Weights of a small transformer language model.
Size: width 256, 8 heads of 32 (1 for keys and values), vocabulary 4231, 13.1M parameters.
Architecture: RMSNorm before each block, no biases in attention or MLP, untied embeddings.
Training: 815M tokens, 3109 steps.
Each number is 128 + 24 x the weight over the matrix's rms, rounded and kept within 0 to 255. Layers, rows and columns count from 0.

# layer 4 MLP down (transposed), 896x256, rms 0.132, rows 94-146, columns 192-255
[[126 111 136 160 151 140 108 125 160 130 141 139 133 144  92 175 122 142 177 122 175 146 116 102 102 116  70 133 172  96 109 100  69 111 124 118 131 114 117 150  40 126 126 108 174 135  84 130 143 111 167 170 168 127  86 130 115 140 120 119 156  98  96  64]
 [140 149 106 136 176 117 121 116 140 112 142  97 133 118 127  86  78 141  85 136 143 127 176 139 155 115 126 125  95 129 138 124 147 143 135 125 189 167  98 125 104  94 176  96 102  87 194 115 108 123 101 129 124 148 122 120 169 165 129 130 155 132 132 132]
 [ 96 112 115 181 118 126 125 154 134 156 117 103 105 133 122 111 153  75 152  96 169 133  82 114 147 147 142  95 135 158 132  95 117 148 114 106 152 174 141  95 159 140 161 128 110 126 130 154 121 144 150 146 147 139 140 129 131 120 149 124 131 145 127 128]
 [116 130 127 185 112  99 122  92 120 129 107 135 133 138 122  88 114  93 120 111 117 146 116 132 140 129 125 100 127  72 118 128 166 109 186 155  92 132 146 107 108 126 119 121  91 102 154 109  93 164 133  90  97 167 147 120 110 182  83 137 107 112 112 169]
 [138 129 111 126 160 114 129 139 123 154 109 145  87  93 150 144 135 132 126 156 173 128 147  94 185 131 170 157 184 128  53 139 184 129 127 118 125 116 102 141 144 139  99 151 134 145 134  74 139 125 176  62 139  95 119 121 146 163 150 144  92 207 102 178]
 [111 124 127 133 116  69 125  83 127  64 144 104 173 127 100 124 111 121 111 134 156 151 103 113 140 139 135  95 127 122 138 118  89 100 126 163 110 133 112 152 152 174 121 120 117 149 153 127 168  97  91  67 136 110 129 142 157 160 118 121 155 142 102 109]
 [169 142 137 108 112 123 115 158 103 142 119 125 109 124 118 136  88 140 162 102 106 109 115 102 129 162 108 114 137 156 146 150 181 112 133 133 156 117 149 103 134 159 171 129 164 111 128 147 112  82 128 138 151 141 149 105 126 136 121 128 150 126  82 135]
 [133 109 133 151 146 146  99 144 122 121 122 107  97 138 105  72 107  90  82 141 125 130  93 167 197 154 117 160 128 139 122 133 146 131 148 122 116 107 135 173  94 133 114 150 155 148 122 107 120 119 122 104 117 154  66 104 144 133  90 131 162 144 106 114]
 [ 95 130 105 117 146  90 137 138 142 109 151 107 110 190 116 135  93 138 129 105 103 132 179 127 159 129 127  67 134 142 127 139  90 129 132 111 138  99 139  94 149 130 155 112  92 150 110 118 156 120  78 112 124  93 144 141 144  51 139 190 117 105 125 156]
 [124 108 102 118 150 139 118 134 111 148 149 131 128 110 128 172 171 126 115 105 124 125 108 157 126 140 134 147 151 132 136 106  94 151 147 132 113 148 133 109 131  84 119 141 115 121 112 135 119 155 135 148 117 145 107 107  83  98  74 132 151 111  89 135]
 [116 116 126 114 181 182 129 167 139 196 154 114 105 113 159 128 185 140 111 154 153 119 135 123 150 106 163  98 119 120 139 152 112 133  81 115 159 112 120  81 100 136  61 115 109 105 138 136 145 131  72  83 186 128  87 154 140 149  85 134 132 152 147 130]
 [147 173 171 132 154 116 122 119 112 141 177 136 126 163 124 108 150  95  97  98  93 128 139 132 106 107 156 108 130 148 112 113 127 125 102 168 104 121 147  76 117 139 107 141 149 101 172 117 118 129 113  89 168 114  99 163  84  91  73 111 136 112  97 173]
 [149  67  94 141  60 157 154 150 127 137 156 158 169 128  90 180 107 122 176  91 143  96 123  80 139 134 146 115 177 131 123 147 107 167  91  92 100 141 149 138  97 136 114 103 130  74 140 130  79 103 172 151 130 158 104 151 152 112  84 178 119 102 154 135]
 [173 162 110 142 137 110 161 101 121 123 118 163 108 121 144 127  84 129 118 140 132  86 130 139 113 144 194 133 123  66 145 106  76  83 139 116 165 119 135 120 107 117 117 126 140 111  89 127 151 143 173 141 145 128 122 147 147 158 133 147 167 117 105  94]
 [141 141 134 153 104 160 156 153  62 118 101 142 141 129 143 128  85 109 109 159 125 149  98 115 128 124  94 133 129 159 136 124 120  97 139 162  92 135 134 117  95 200 121 125 130 109 175 130 117  99 107 124 149 141 103 134 137 101 146  86 113 125 143  99]
 [131  98 140 151 131 117 134 124 153 151  59 119 114 157 163 126 142  95 122 115 129 151  99 140 154 123 117 134 129  91 125 151 136 155 113 155 158 135 144 150 165 146  96 140 163 114  97 134 157 127 144 130  93 111 159 183  71 189  75 129 127 120 100 190]
 [133 153 102 131 142 103 138 108 137 108  84 140 126 160 112 140 125 146 127  80 160 121 103 159 143 139  58 164 163 166  83 138 141 146 108 171 162 135 138 118  91 141  92  57 158 136 136 105 131 102  97 119 115 109  75 163  88  92 112 145  86 131  90 155]
 [113 175 150 140  82 140 111  91 154 116 135 129 153 160 166 115 101 151  93 143 140 129 139 116 141 143 135 137 134 101 121 137  80 110  90 142 109 120 135 161 118 116 104 161  88  89  77 146 141 100 122 116 148 103 163 172 101 105  87 106 142 116 113  56]
 [135 104 150 162 119 143 145 139 139 140 108 156 131 145 131 164 140 125 143 174 124 103 146 107 117 138 125 111 137 154 125 146 146 121 146 141 113 165 147 137 123 113 127 120 120 114 127 139  85 121 185 164 140 124 119 130 108 117 135  92 132 137 179 134]
 [115 157 106 132 105 119 117 104 109 136 127 159 150 134 123 127 122 132 124  43 145 104 139 139 131 149 121 139 126 138 131 114 125 118 111 145  86 125 143 141 104 118 146 118 112 136 139  98 133 128 151 120 106 137 127 106 158 105 167 141 132 115  97 112]
 [128 152  94 127  96 115 180 144 120 152 141 120 128 152 140 163 104 147 103 102 127  93 178  87 111 156 145  81 141 106 138 178  92 107  88 147 167 115 133 127 160 106 115 148 166  66 190 138 100 127 129  81 102  96 124 128 158 152 124 141 143 161 119  98]
 [112 124 128 151 135 119  97  82  91 119 100 124 138 134 144 123  99 128 148 145 158 115 110 122 192 130 198 105 149 129 108 127  97 145 148 116 153 111 109 120 108 155 138 109 109 145 122 117 101 182  96  86 146 141 127 140 120 126 123 136 133 148 168  71]
 [149 138  94 136 120 138 121 145 119 137 115 124  97 144 123 154 143 120 137 186 120 158 122 113 143  96  97 139 144 163 138 119 113  94  95 158 119 126 101 113 124 121 139 142 147 137 147 133 138 118 127 142 112 118  50 105 122 168 138 120 164 127 131 117]
 [150 122 127 144 154 134 145 162 107 171 134 110  96 190 120 152 144 107 162 130 158 119 112 150 135 110 123  80 143 159 104 171 152 129 145 132 137  99 126 113 136 131 140 134 126  99 123 107 138 147 136 153 106 141 106 133 136 153 126 138  87 112 148 128]
 [132 120  93 119 103 123 134 157 160 170 109 114 122 116 148 130 182 141 157 125 153 170 170 107 176 114 106 123 107 119 171 158  87 133 132 119 146  98 188 142 155  96 113 110  81 153 150 161 114 139  91 131 140 122 207 151 118 126 183 145  73  98 113 152]
 [123 117 140 151 125 116 122 122 117 159  95  99 138 121 110 101 125 136  56  58 154 134 137 148  87  60 159 141 135 151 127 118 114 128 112 118 188  89 167 159 152 150 114 121 156 150 103  74 151 137  95 117 104 133 175 121 197 132 102 166 128 116 160 139]
 [135 140 137 105 100  84 144 124 129 141 154 144 129 163 161 130 148 111 123 130 117 152 100 119 102 149 126 138 152  82 137 142  72 138 116 122 152 145  97 153 149 106 109 128 138 125 110 150 143 111 129  98 150 134 137 129 124 128 122 103 105 124 111 118]
 [120 128 129 122 113 150 147 144  94 157  88 141  93 135 152 127 131 104 147  91 147 156 157 138 166 110 159 168 102 131 126  65 136 109  87 138  98 106 159 121 102 190 107 128 118 150 146  74 162 135 130  78 140 142 131 113 136 124 109 132 145 125 127 143]
 [108 160 169  81 127 148 132 126 109 139 113 106 132 165 125  95 137 132  99 136 136 130 129  99 153 134 128 136 111 120 136 181 137 163 114 141  87 142 120 132 122 133 108 101  92 123 160 158 142 125 124  97 140 117 128 113 138 116 165 120 155 134 144 141]
 [147 150 141 118 132 141 108 158 106 151  84 135 120 158 111 133 116 180  96 115 102 160  64 105 135 119 110 111  82 123 134 115  69  72 120 135 156 123 107 130 117 166 129 109 128 113 180 134 148  85 122 133  82 151 120 152 158 142 144 150 117 121 147 155]
 [ 82 148 110 131 150 125 145 112 151 115 102 146 100 145 101 122 147 190 141 137 165 134 119 117  97 159 147  90 150 120 118 130 159 146 126 129 138 149 153 146 100 111  61 118  76 112  98 138 132 135 142 134 103 119 119 122 114  74 102  88 117 131  80 124]
 [126 199 121 118 143 157 133  69 135 144 139 143 118 109  80 123 112 189 161 123 108 154 148 109 112 142 101 115 148 119 133  86 126 116 142 151 102 134  90 109 110 132 160 138 128 125 152 119 107 129 149 125 101 159 178 141  81 155 159 100 165 154 110 159]
 [123 165 167 156 133 144 126 118 144 167 104 134 109 153 112 147 114 127 131 165  86 108 188 130 140 119  97 128 148  94  82 135 140 149 109 172  63 184 109 112 141 100  95 124 106 133 120 150 101  88 118 124 111 162 100 138 151  97 132 116  67  83 132 122]
 [126 109 105 134 118 124 101 143 148 134 137 151 129 129  87  88  84 131 156 120  63 134 158 127 123 134 125 120 130  99 156 134 155 125 124 124  98 153 143 150 128 138 128 132 118 150 128 106 177 138 132 123 213 129 152 117 148 120 112 146 146 162 127 153]
 [122 144 115 119 148 162  99 106 165 136  99 101 119 173 100 217 114 127 154 149 138 134 160 185 118 121 114 152 144 121 129 121 133 116 150 121 131 123 118 122 132 137 136 116  99 102 117 144 136 191 145 106 159 117 111 137 111 128 102 160 169 164  95 143]
 [100 104 104 152 136 118 107  98 121 129 106 133 136 120 154 121 114 145 147 153 130 111 139  94 129 128 105  94 118 123 101 148 110 116 108 127 127 122 111 126 101 132 121 150 171 130  98 127 159 205 115 176  95 114 110 133 167  81 151 140 112 132  98 144]
 [109 129 136 153 128  65 139 145  84  88 118 124 111  72 118 184 159 146 107 101 120 126 131 167 130  89 109 127 106 148 128 124 140 120 142 142  66 141 139 129 117 151  87  95 139 142 146 121 147 151 153 149  92 121 127 111 165 134 167 174 137 115 110 176]
 [149 121 121 112 147 111 105 111 134 121 140 127 136 107 127 166 110 148 107 108 123  85 123 114 135 100 163 138 155 130 139 113 132 112 136 131 114 168 150 120 116 140 133  86 110 147 143 135  85 109 133 131 169 118 119 146  81 106 114 103 160 156 140 127]
 [115 139 116 128 137 136  80 137 160 168 141  86 145 130 132 110 130 146 107 170 125 115 130 129 167  94 116 121 152 132 120 122 108 102  97 114  93 127 134 134 112 143 130 130 123 122 134 128  51  89 136 124 154 137 161 129 158 125 126 116 130 151 157 139]
 [120 147 136  70 105 150 150 127 121 118 140 170 114 139 112 109  56 150 135 137  86  85 118 127 103 148 121 115 141 120 130 156 116 140 124 125 141 133 111 111  71 156 120 123 100  89 153  86 136 153 130 102 108 108 186 147 169  93 109 114 139 128 113  87]
 [156 134 123 148 148 136 114 137  87 126  86 119 111 124 150  73 131  86 104  96  98 177 150 134  81 140 124 105 129 133 129 130 120 152 116  96 167 123 122 151 147  95 164  99  94 128 166 116 112 121 156 108 141  99 116 154 107 110 145 101 124 102 124 131]
 [141 154 150 119 166 105 109 148 123 134 143 116 105 158 130 140  90 136 104  91 118 133 172 112 148 101 163 148  99  81 126 137 138 104 123 124 169 112 124 134 151 113 153 151 142 152 160 124 134 169 154  75 108  79 123 138 106 112 114 129  86 121 138 113]
 [ 81  96 100 120 130 130 129 135 126 152 142 133 144 134 126 138 108 147 124 109 116 115 136 119 130 150 119 111 142 159 120 123 159  88 120 161 123 134 130 137 140 127 168 149 124 143 103 155 122 107 156 151 133 165 120 149 147 133 132 132 143 148 139 133]
 [117 128 154 139 130 168 116 144 136 130 152 108 107 115 135 141 145 106 146 147 154 131 137 117 122  93 108 100 186 130 117 139  80 127 130 149 124 139 121 162 136 113 156 150 122  75 129 126 119 113 118 111 119 112 156 159 126 126 133 141 105 147 112 124]
 [191 104 184 124 114 137 135 156 112 112 116 104 108  90 123 114 109 164 110 102  99 108 148 195  89 125 151 114  75 101 133 135 140 113 149 125 115 112  95 161 147 118 113 166  92 116 174  93 103 154 100 150 143 144 114 160 129 156 114 141  94  64 103 122]
 [122 158 134 132 119 122 156 115 147 133 126 146 136 102 127 144 118 151 170 123 140 116 117 141  80 112 116 162 112 145 142 136 119 121 158 169 104 120 157 168 141 150 132 103 139 125 120 116 106  96 166 146 123 117 161 104 107 131 126 162 118 149  96 122]
 [168 147 152  70 121 125 144 125 115 124 172 138 156  97 132  80 141 151 112 158 172 138 124 157 136 123 164 142  97 174 130 104 190  74 130 124  93 119 117 143 163  88 141 146 115  81 116 119 137 110  83 160  83 172 173 126 119 128 132 117 212 127 133  69]
 [168 128 146  96 104  74 131 119 193  93 128 107 166 166 137 112  94 121 149 148 136 140 132 111 139  92 110 138 108 163 172 114 147  96 156 133 132 127 157 137 130 145 120  78 133  95 116 115 115 128 139 122 138  82 143 139 130 119 129 143 159 163 106 137]
 [141 140 126 134 113 153 168 110 135 122 136 132  86 127 146 152 163 148 132 139  52 127 189 105 103 129 145 165 141 146 109 155 145  82 138  71  65  93 163 162  74 120 146 115 151 173 121  77 165  89 123 135 151 151 124 166 131 136 168 129 113 101 142  88]
 [136  96 112 136 110 144 112  99 154 146 129 103 133 100 146 118 141 139 123 102 186 136 111 123  90 165 108 151 158 147  99  93 147 129 114 105 140 149 128 135 134 160 168 109 149  89 152 122  83 100 137 136 141 129  51 148 106 127  83  95 185 133 112 118]
 [ 88 144 111  71 128 153 117 145 112 171 152 136 115  97 177 118 153 134 126 138  97 170 120 106  85 119  96 157 111 151 144 140 153 112  93 143 104 108 150 136 128 134 129 146 138 140 169 138 127 144 143 166 133 153 139 118 163  97 135  88 147 156 161 145]
 [ 92 147 144 142 123 108 122 164 144 104 144 104 138 153 120 116 116 151  77  72  88 137 144 154 140 109 122 147 154 122 170 151 118 174  85 117 145 105 101 138 170  86 107 127 167 136 113 107 107 143 125 130 136 123 118 140 145 129 110 103 130 108  92 144]
 [155 141  87 108 146 106 113 141 123 122 131 145 111 108  94  83 148 165 124 143 155 111  99 156 152 147  97 131 121 120 111  78 115 140 117  99 112  88 121 126 150 131  72 149 126 121  77 138 157 130  57 109 132  70 129 137 163 166 117 148 155 138 136 127]]
# layer 4 MLP up, 896x256, rms 0.137, rows 95-146, columns 192-255
[[ 94 130 127 111  41  89  95 137 123 147 149 141 133 153 148 159 125 173 105 135 230 140 125 124 110 113 132 173 139  68 123 149 134 109 140  99 131 150 140 107 165 102 152 141 177 146 113 117 114 170 156 142 162 120 105 104 134 114 168 103 181 149  78 126]
 [110 155 119 109  95 120 134 128 190 115 117  91 105 161 107 117 114 143  93 163 162 135 162 141 102 104 123 130 104 120 107 159 109  95 165 156 107 122 108 174 101 135 141 149 137  88  98 118 150  98 141 131 143 121  93 126 144 117 122 141  96 112 122 135]
 [135 147  97 167 168  80  94  92 109 125 108 131 144 141 107 159 145 170 128 133 122 120 127  95 146 115 162 131 129 111 140 120 166  94 117 156 121 162  95 120 102 155  63 116 142 141 133 103 108 138 140  94 172 156 152  88 119 114  90 127 100 121 157 128]
 [114 165 127 116 163 118 181 147 109 125 131 117 114 149 113 117  95 119 104 150 133 139 105 134 143 130 114 147 139 164  77 139 164 108 122 129 138 123 117  92 161 124 116 112 105 147 105 109  94 115 122 136 122 149 125 125  61 134 167 116  92 134 112 132]
 [ 97  94 110 158 128 175  74 148 122  60 118 125 108  82 171 131 114 144 128 111 106 114 116 178 146 113 114 161 149 109 132 111 162 107  92 149 121 144  83 118 129 117 136  97 144 125 155 130  94 128 142 127 163 117 142  75 104  84 149 139 120 152 135 106]
 [116 106 156 137 104 122  90 105 132 148 140 109 144 121 134 131 119 161  88 143  81 118 154  94 120 138 138 135 156 124 161 118  95 125 120 139 112 109 121  99 139 169 112 114 148 134 120 144  97 131 197 144 116 123 108 155  70 100 141 104 133 123 140 148]
 [115 132 112 168 130 101 127 121 129  84  91 113 158 152 140  67 109 141 118 113 139 139 128 125  93  91 118 102 148 136 144 124 157 114 141 153 146 151 127 150  89 143 128 142 110 128 119 124 124  93 111 141 133 105 145 112 136 118 105 139  93 138 136 115]
 [112  82 155 146 124 106 160 132 151 101  96  92  95 138 119 120 116 129 126 105 152 165 130 121  89 111 151 145 155 116  90 157 106  88  97 134 166 140 109  97  91 170 130 131 140 139 113  73 120 159 126 140 115 129 109 122 129 141 136  91 188 134  85 105]
 [ 98 111 102 132 123 132  95 131 140 125 135 146 144 129 157 123 114 129 112 140 119 159 140 101 114 122  89 139 145 115 127 146 128 108 166 115 149 115 141 115 141 103 143 133  70  90  89 157 142 158 116 128 127 132 101 148 141 107 140 120 147 165 162 163]
 [139 179 131 156 103 150 145 140 125 114 108 102 107 150 111 157 109 120 152 107  88  81  97 124 137 144 171 119 133 113  65 128 106 115 143 105 105 154 128 137 165 165 163 130 133 115 110  71 145 109  83 151  86 164 121 113 109  59  77 133 122  95 122  99]
 [121 151 151 129 137 113 136 152 117  51 156 104 115 108 120  74  89 115 135 122  74 140 137 131 119 131 117 128  87 164 143  66  68 162  89 136 146 104 150 165 129  90  88 153 133  87 171 144 138 148 130 123  87 151 118 168 113 116 128  84  96 158 116  91]
 [126 133 127 106 178 120 114 144 136 130 115 117  68 152 165 161 153 128 124 130 155 105  90  98 125 116 119 111 125 128 125 163 139 121 148 167 158 117 147 119 121 120 120 139 124 127 154 120 158 120 131 109 123 170 126 153 104 139 117 145 125 152 102 130]
 [154 167 111 126  80 136 112  84 121  98 124 104 135  78 130 101 106 140 104 104 136 100 111 121 141 134 124 134 110 128 120  90 135 114  83 140 139  91 154  96 134  97  91 122 151 137 107  94 124 132  98 148  96 129 185 125 128 105 126 137 102 135 118 141]
 [173  95 141 113 171 113  97 118 135 112 132 159 133 134 123 148 116 136 148  94 103 112 163 152 142 109 127 131 132 111 141 133 110 144 117 154 135 142 115 140 146 119 141 116 184 159 127 121 146 134 126 104 109 137 110 167 124 121 147 125 119 114 133 117]
 [134 147 157 109 164 155 168 166 154 119 200 123 120 184 138 157 107 177 143 120 108 145 141 113 170 135 109  92 135 151 150  84 123 115 131 135 144 148 143  85  92 108  81 124 118 130 126  98 136 158 124 103 159 115 149 138 160 136 141 156 126 125 118  82]
 [104  92 139 133 121 145 127 143 124 147 123 129 125 132 134 115 144 112 133 137 153 188 127 100 130 114 169  77  84 146 134 127 104 165 126 137 107 114  93 128 134 100 172 128 133 146 102 115 124 142 157 126 135 111 137 155 169 109  86 132 126 128 187 102]
 [169 155 105 127 133 120 136  77 156 116 176 132 137 141 152 142 120 120 139 120 146 123 158 159  96 113 136 134 139 141 149 120 100  66 122 101 161 144  97 115 121 126  97 151 106 112 146 129 169 103 110 140 159  96  86 159 141 131 134 140 133 133 151 123]
 [160 129  98 161 137 100 120 134 106 108 105  99 118 112 130 162 129 158  87 105 123 129 107 132 199 125 115 139 179 129 133 124 145 125 139 130 136 116 126 105 122 134  78 122 168 107 177 118 117 114 160 133 152 162 108 132 106 108 130 151 119 134 170 149]
 [135 101  77  75 125 106  91 138 153 159  86 147 133 123 134 142 100 131 110 140 165 136 138 124 139 142 131 129 116 139 118 140 139 167 103 132  95 128 129 125 134 161 135 144 145 111 120 118 129 125 137  80 148 117 132 121 147  87 146 128 139 155 152 132]
 [105 145 158 152 112 131 138 130 187 161 116  94 150 117  97 119  90 128 104 108 142  99 138 133 111 141 106 109 138 192 117 170  92  87 164 137 120 124 160 104  95 122 162 111 116 147 109  78 161 155 129 177 137 130 131 156 131 110 126 147 168 141 141 124]
 [140 123 100 114 151 158 109 140 145 146 145 103  98 148 115 117 139 137 110 130 110 131 134 117 137  83  91 142 119 118 131 137 130 130  83 131 126 160  99 112 151 103  96 133 145 102 138  66  92 116 119 154 101 119 142 103 168 112 123 147 145 111 108 156]
 [140 142 134 142 143 156 106  95 165 121 110 116  99 131 132 136 159  99 134 110  90 107 115 111 124 145 138 118  96 168 111 123 135 126 123 134 126 122 131 123 115 124 100  93 119 141 137 165 124 125 120 133 120 128 141 141 143 113 112 106 101 105 114  95]
 [154 113 133  53 132 122 153 124 111 118  97 132 148 129 108 140 129  98 103  99 136 168 153 128 132 129 150 138 108 130 151 126 124 148 110 138 109  87 105 135 144 150 159 124 131  56 115 104 133 135 146 120 121  91 176 140 141  75 132 126 131 139 114 127]
 [120 152 158 112 130 159 119 128 152 116 107 141 171 177 131 184 149 142 125 108 114 170 126 148 137 121 112 113 131 126 141 112 150 154 130  79 133 152 163 129 144 136 111 131 147 128  69 151 131  84 141 189  61 138 110 138  60  85 121 118 135 129 122 149]
 [122 122 134 123 167  67 150 122 187 117 141 145 107 149 128 171 158  90 147 170 126 140 155 138 124 152 112 115 150  99 121 140 139 128 139 104 121 128 139 135 117 116 110 132 154 115 132 138 161 132 110 116 143  80 116 137 124  84 139 114 121 136 164 112]
 [127 122 107 129 135 149 116 109 135 136 139 121 173 109 114 138 112 132 117 145 101 108 143 169 110 120 170 114 125 122 106 118 146 138 149 121 117 114  93 132 102 119 109 156  81 127  95 146 112 167 138 105 129  97 131 117 124 121 101 154 158 120 130 142]
 [155  88 135  62 155  72 104 107 145 119 144 116 161 123 117 144 112 153 158 120 151 117 103 150 116 123 147  86 128 119 132 119 122 115 127  77 165 136 148 114 104 143 154 136 109 111 141 110 130 161 110 144 109 124 108  57 110  76 154 125 134 140 121 106]
 [102 153  97 122 129 132 116 133 131 166  76 133 126 140 115 121  88 131 116 147 161 108  92 147 145 144 159 111 156 147  97 112 162 140  98 132 147 135 147 144 141  97 115  97 121 160 106 127 103 168 142 134 117 161  90 127 131  88 123  86 146 157 113 117]
 [110 146  79 118 140 152 114 131 160 122 138 159 145 154 120 116 147 111 101 141 132 119 109 148 106 117 138 143 125 139 152 137 138 140 149 118  98 151 171  94 114 127 120 122 169 136 135 151 133 106 150 163 131 147 147 112 107 109 129 143 161 125 127 122]
 [173 102 141 101  88 118 121 109 142 148 131 101 133 131 114 136 121 123 126 125  86 154 135 137 124 145 112 100 126 131 161 144 114  78 132 168 172 122 166 101 101 145 215  94 167 167 123 129 166 136 112 110 111 142 150 161 163 191 132 154 131  92 110 124]
 [153 141 143  83 125 135 161 136 119 129 113 124 111 117  98 143 106 146 145 150 142  65 132 124 126 117 144  95 145 120  89 142 122  96 174 112 144 138 128 124 134  67 163 161 117 130 135 117 129 118 116 115 115 120 173 119 100 134  98 159 116 136 115 168]
 [135 155 144 153 114 109  99 100 133  99 131 150  81 107  94 124  63 114 167 143 107 125 112 105 127 118  84 142 142 155 122  70 180 132 136 135 121 136 106 163 126 143  77 115  89 187 116 131 100 104 121 109 136 142 102 106 140 135  98 114 137 135 121 200]
 [127 129 102 107 117  92 122 158 171  95 119 137 129 122 136 124 109 116 152 115 139 129 131 137 131 111  97 130 139 100 136 105 101  99 127 136 130 121 139 132 122 146  91  93  97 118 149 149 143 108 129 121 150 147 124  81 139 153 111 122 145 148 125 148]
 [144 149 132  88 125 129 146 140 115 134 175 159 151  89 140  89 149 108 133  66 165 121 133 118 154 116 199 124 113  98 166 110 147 112 183  96 139 136 120 103 172 116 158 123 149 136 127  93 146  58 147 102 121 172 145 144 115 148 125 112 141 126 112 102]
 [117  96 116 122 143 120 181 156 132 138  77 192 116 115 101 130 137 118  77  81 170  86 120 136 160  79 130 119 157 121 121 130 151  91 120 134 124 134 115 177 148 120 114 129 112 116 125 120 158  87  99 146 119 112 140 137 123 147 132 127 146  87 123 130]
 [140 126 161 136 117 159 115 134 168 128 146 132 123 113  81 141 118 163 129  79 128 112 119 107 117 173 147 127 111 146 122 117 110  95 167 135 163 118 120 154  97 139 143  98 158  90  98 103 117 118  78 126 102 143 135 136  93 133 136 105 131 149 116 106]
 [131 106 148 131 116  79 124 125 112 168 116 139 124 147 114 114 130 136 133 136 130 147 118 105 151  80 120 142 147  79 126 116 130 108 151 146 100 124  99 125 160 117 173 154 132  69 138  88 119 146 115 120 140 111 137 125 159 116 106 159 122  90 133 102]
 [156 130 131 133 134 167 152 121 133 128 111 109  79 109 141 101 118 163 116 140 132 104 129 120 138 143 150 165 169 122 153 119 145 121 143 166 106 136  93 130 155 122 120 158 123 149 137 130 155 150 101 116  90 110  71 130 130 126 149 130 123  96 168 138]
 [103 113 146  72 139 118 166 139 147 137 150 161 116 112 127 134 139 196  96 109 101 141  95 162 154 120 133  79 143 136 161 153 145 179 145 127 129  80 117 115 119  81  83 134 159 111 100 175  78 144 110 106 108 131 156 134  93  63 161  89 109 178 110 150]
 [117  98 100 121 120 132 109  95  81 103 121  58 158 127 118 151 135 103 147 116 105 129 164 180 138 107 132 138 129 121 106 104 136 116  96 101 109 148 121 127  73 105 143 100 120 146 123 177 131 100 119 155 162 119 174 171 132 120  65 126 107 162 125 155]
 [115 165 113 136  65 135 107 129 154 119 104  92 138 105 120 121 111 118 114 125 151  95 136 133 131 123 146  96  90 130 104 127 168 103 124 120  99 133 113 149 111 126 139  99 129 168 102 154 174 125 134 123 137 121 150 122 139 139 139  99 118 143 152 163]
 [154 141 114 106  87 125 111 128 139 154 119 117 134 147 152  97 104 129  91 129  70 136 127 113 146 142  92 119 126 120 130 158 119 156  79 158 157 128 149 160 159 154 156 112 128 113 111 126 146 120  97 187 118 105 133 169 112 118 151  79 107 174 158 162]
 [ 95 148  66 119 134 125 149 126 104 120 117 132 145 133 123 159 122 124 150 112 167 109 113 167 148  99 115 181  83 198 164 147 130 142 140 143 104 151  93 138 163 170 128  82 162 142 116 147 145 113 138 102 181 101  97  79 150 142 112 169 148 115 133 105]
 [ 99 178 153 167 144 144 156 118 116  81 148 145 148 103 126 147 106 122  82 146 148 124 129 127  98 133 109 127 151 104 144 106 157 121 144 186 150 149 138 155  96 135 117 129  84 134 143 122 158 151 178 103 155 116  79 130 145  96 118 138 122 126 121 131]
 [124 107 112 149  79 155 134 107 133 114 100 130  95 106 123 127 144 128 110 169 107 142 102 108 194 126 132 136 173 118 103 128 142 137 122 125 149 122 128 111 121 151 121 127 174 138 169 153 149 126 137 125 113 151  94 143 155 113 107 103 197  70 151 197]
 [ 91 163 116 155 117 142 127 129 121 141 156 122 104 102 118 126 128 176 119 108 150 125 126 170 102 182 114 112 160 133 134 134 139 137 172 157 123 137 136 124 139  94 153 135  82 110 128 113 121 149 164 153 104 159 102  73 170 123  85 112 188  91 151 119]
 [162 107 145 127 125 123 127 134 143 117 107 114 185 165 127 115 111 178 136  88 110 122  98 114 135  93 136 140 150 139 130 127 147 156 115 136 120 143 150 142 118 183 159  88 178 152 156  73 122 155  98 139 136 102 143 117 112 130 119  96 154 111  78 132]
 [111 125 133 108 172 109 131 135 142 107 169 161 141  83 129 129 100  95  88 154 113 161 175 166 137 149  80 121 119 133 181 152 100  85 100 121 122 106 144 131 111  90 125 109 105 115 137 125 171 115 151 143 135 111  98 102 142 133 152 144 134 132 158 149]
 [127 151 137 122 111 154 190  96 147 126  84  82 145 122 133 115 152 117 127 118 133 125 122 145  98 124 118 113  82  93 119  79 153 100  74 153 141 132 129 161 143 112  95 103 157  77 122 117 133 129 141 114 123 135 156 157 167 157 102  75  99 132 142 160]
 [156 112 145 153 139 156 122 169 123 146 165 130 100 128 132 143  95 178  90 118  87 145 116 136 123 110 123 102 101 120 157 137 171  76 132 133 140 105 113 138 140 148 163 144 123 159 147  97 120 114  92  67 155 120  54 102 172 139 158 122 137 147 136 132]
 [165 149 121 130 158  70 130  82 135 122 120 173 126 185 117 115 106 113 161 107 108  93 165 130 133 160 137 104 142 109 108 141 122 107 130 174 141 109 131 142 115 179 105 118 122 109 135 107 132 138 113 130 140 143 156  96 147 113 118 111  82 155 163 125]
 [115 138 169 165 135 128 125 118 174 128 142 133 138 121 102 107 147 131 119 119 136 144 158 137 143 117  96 130 110 143 114 135 161 102 120 101 122 126 146 107 115 110 118 118 161 158 141 117 115 125 137  84 121 177 133 152 121  99 122 155 101 159 119 120]]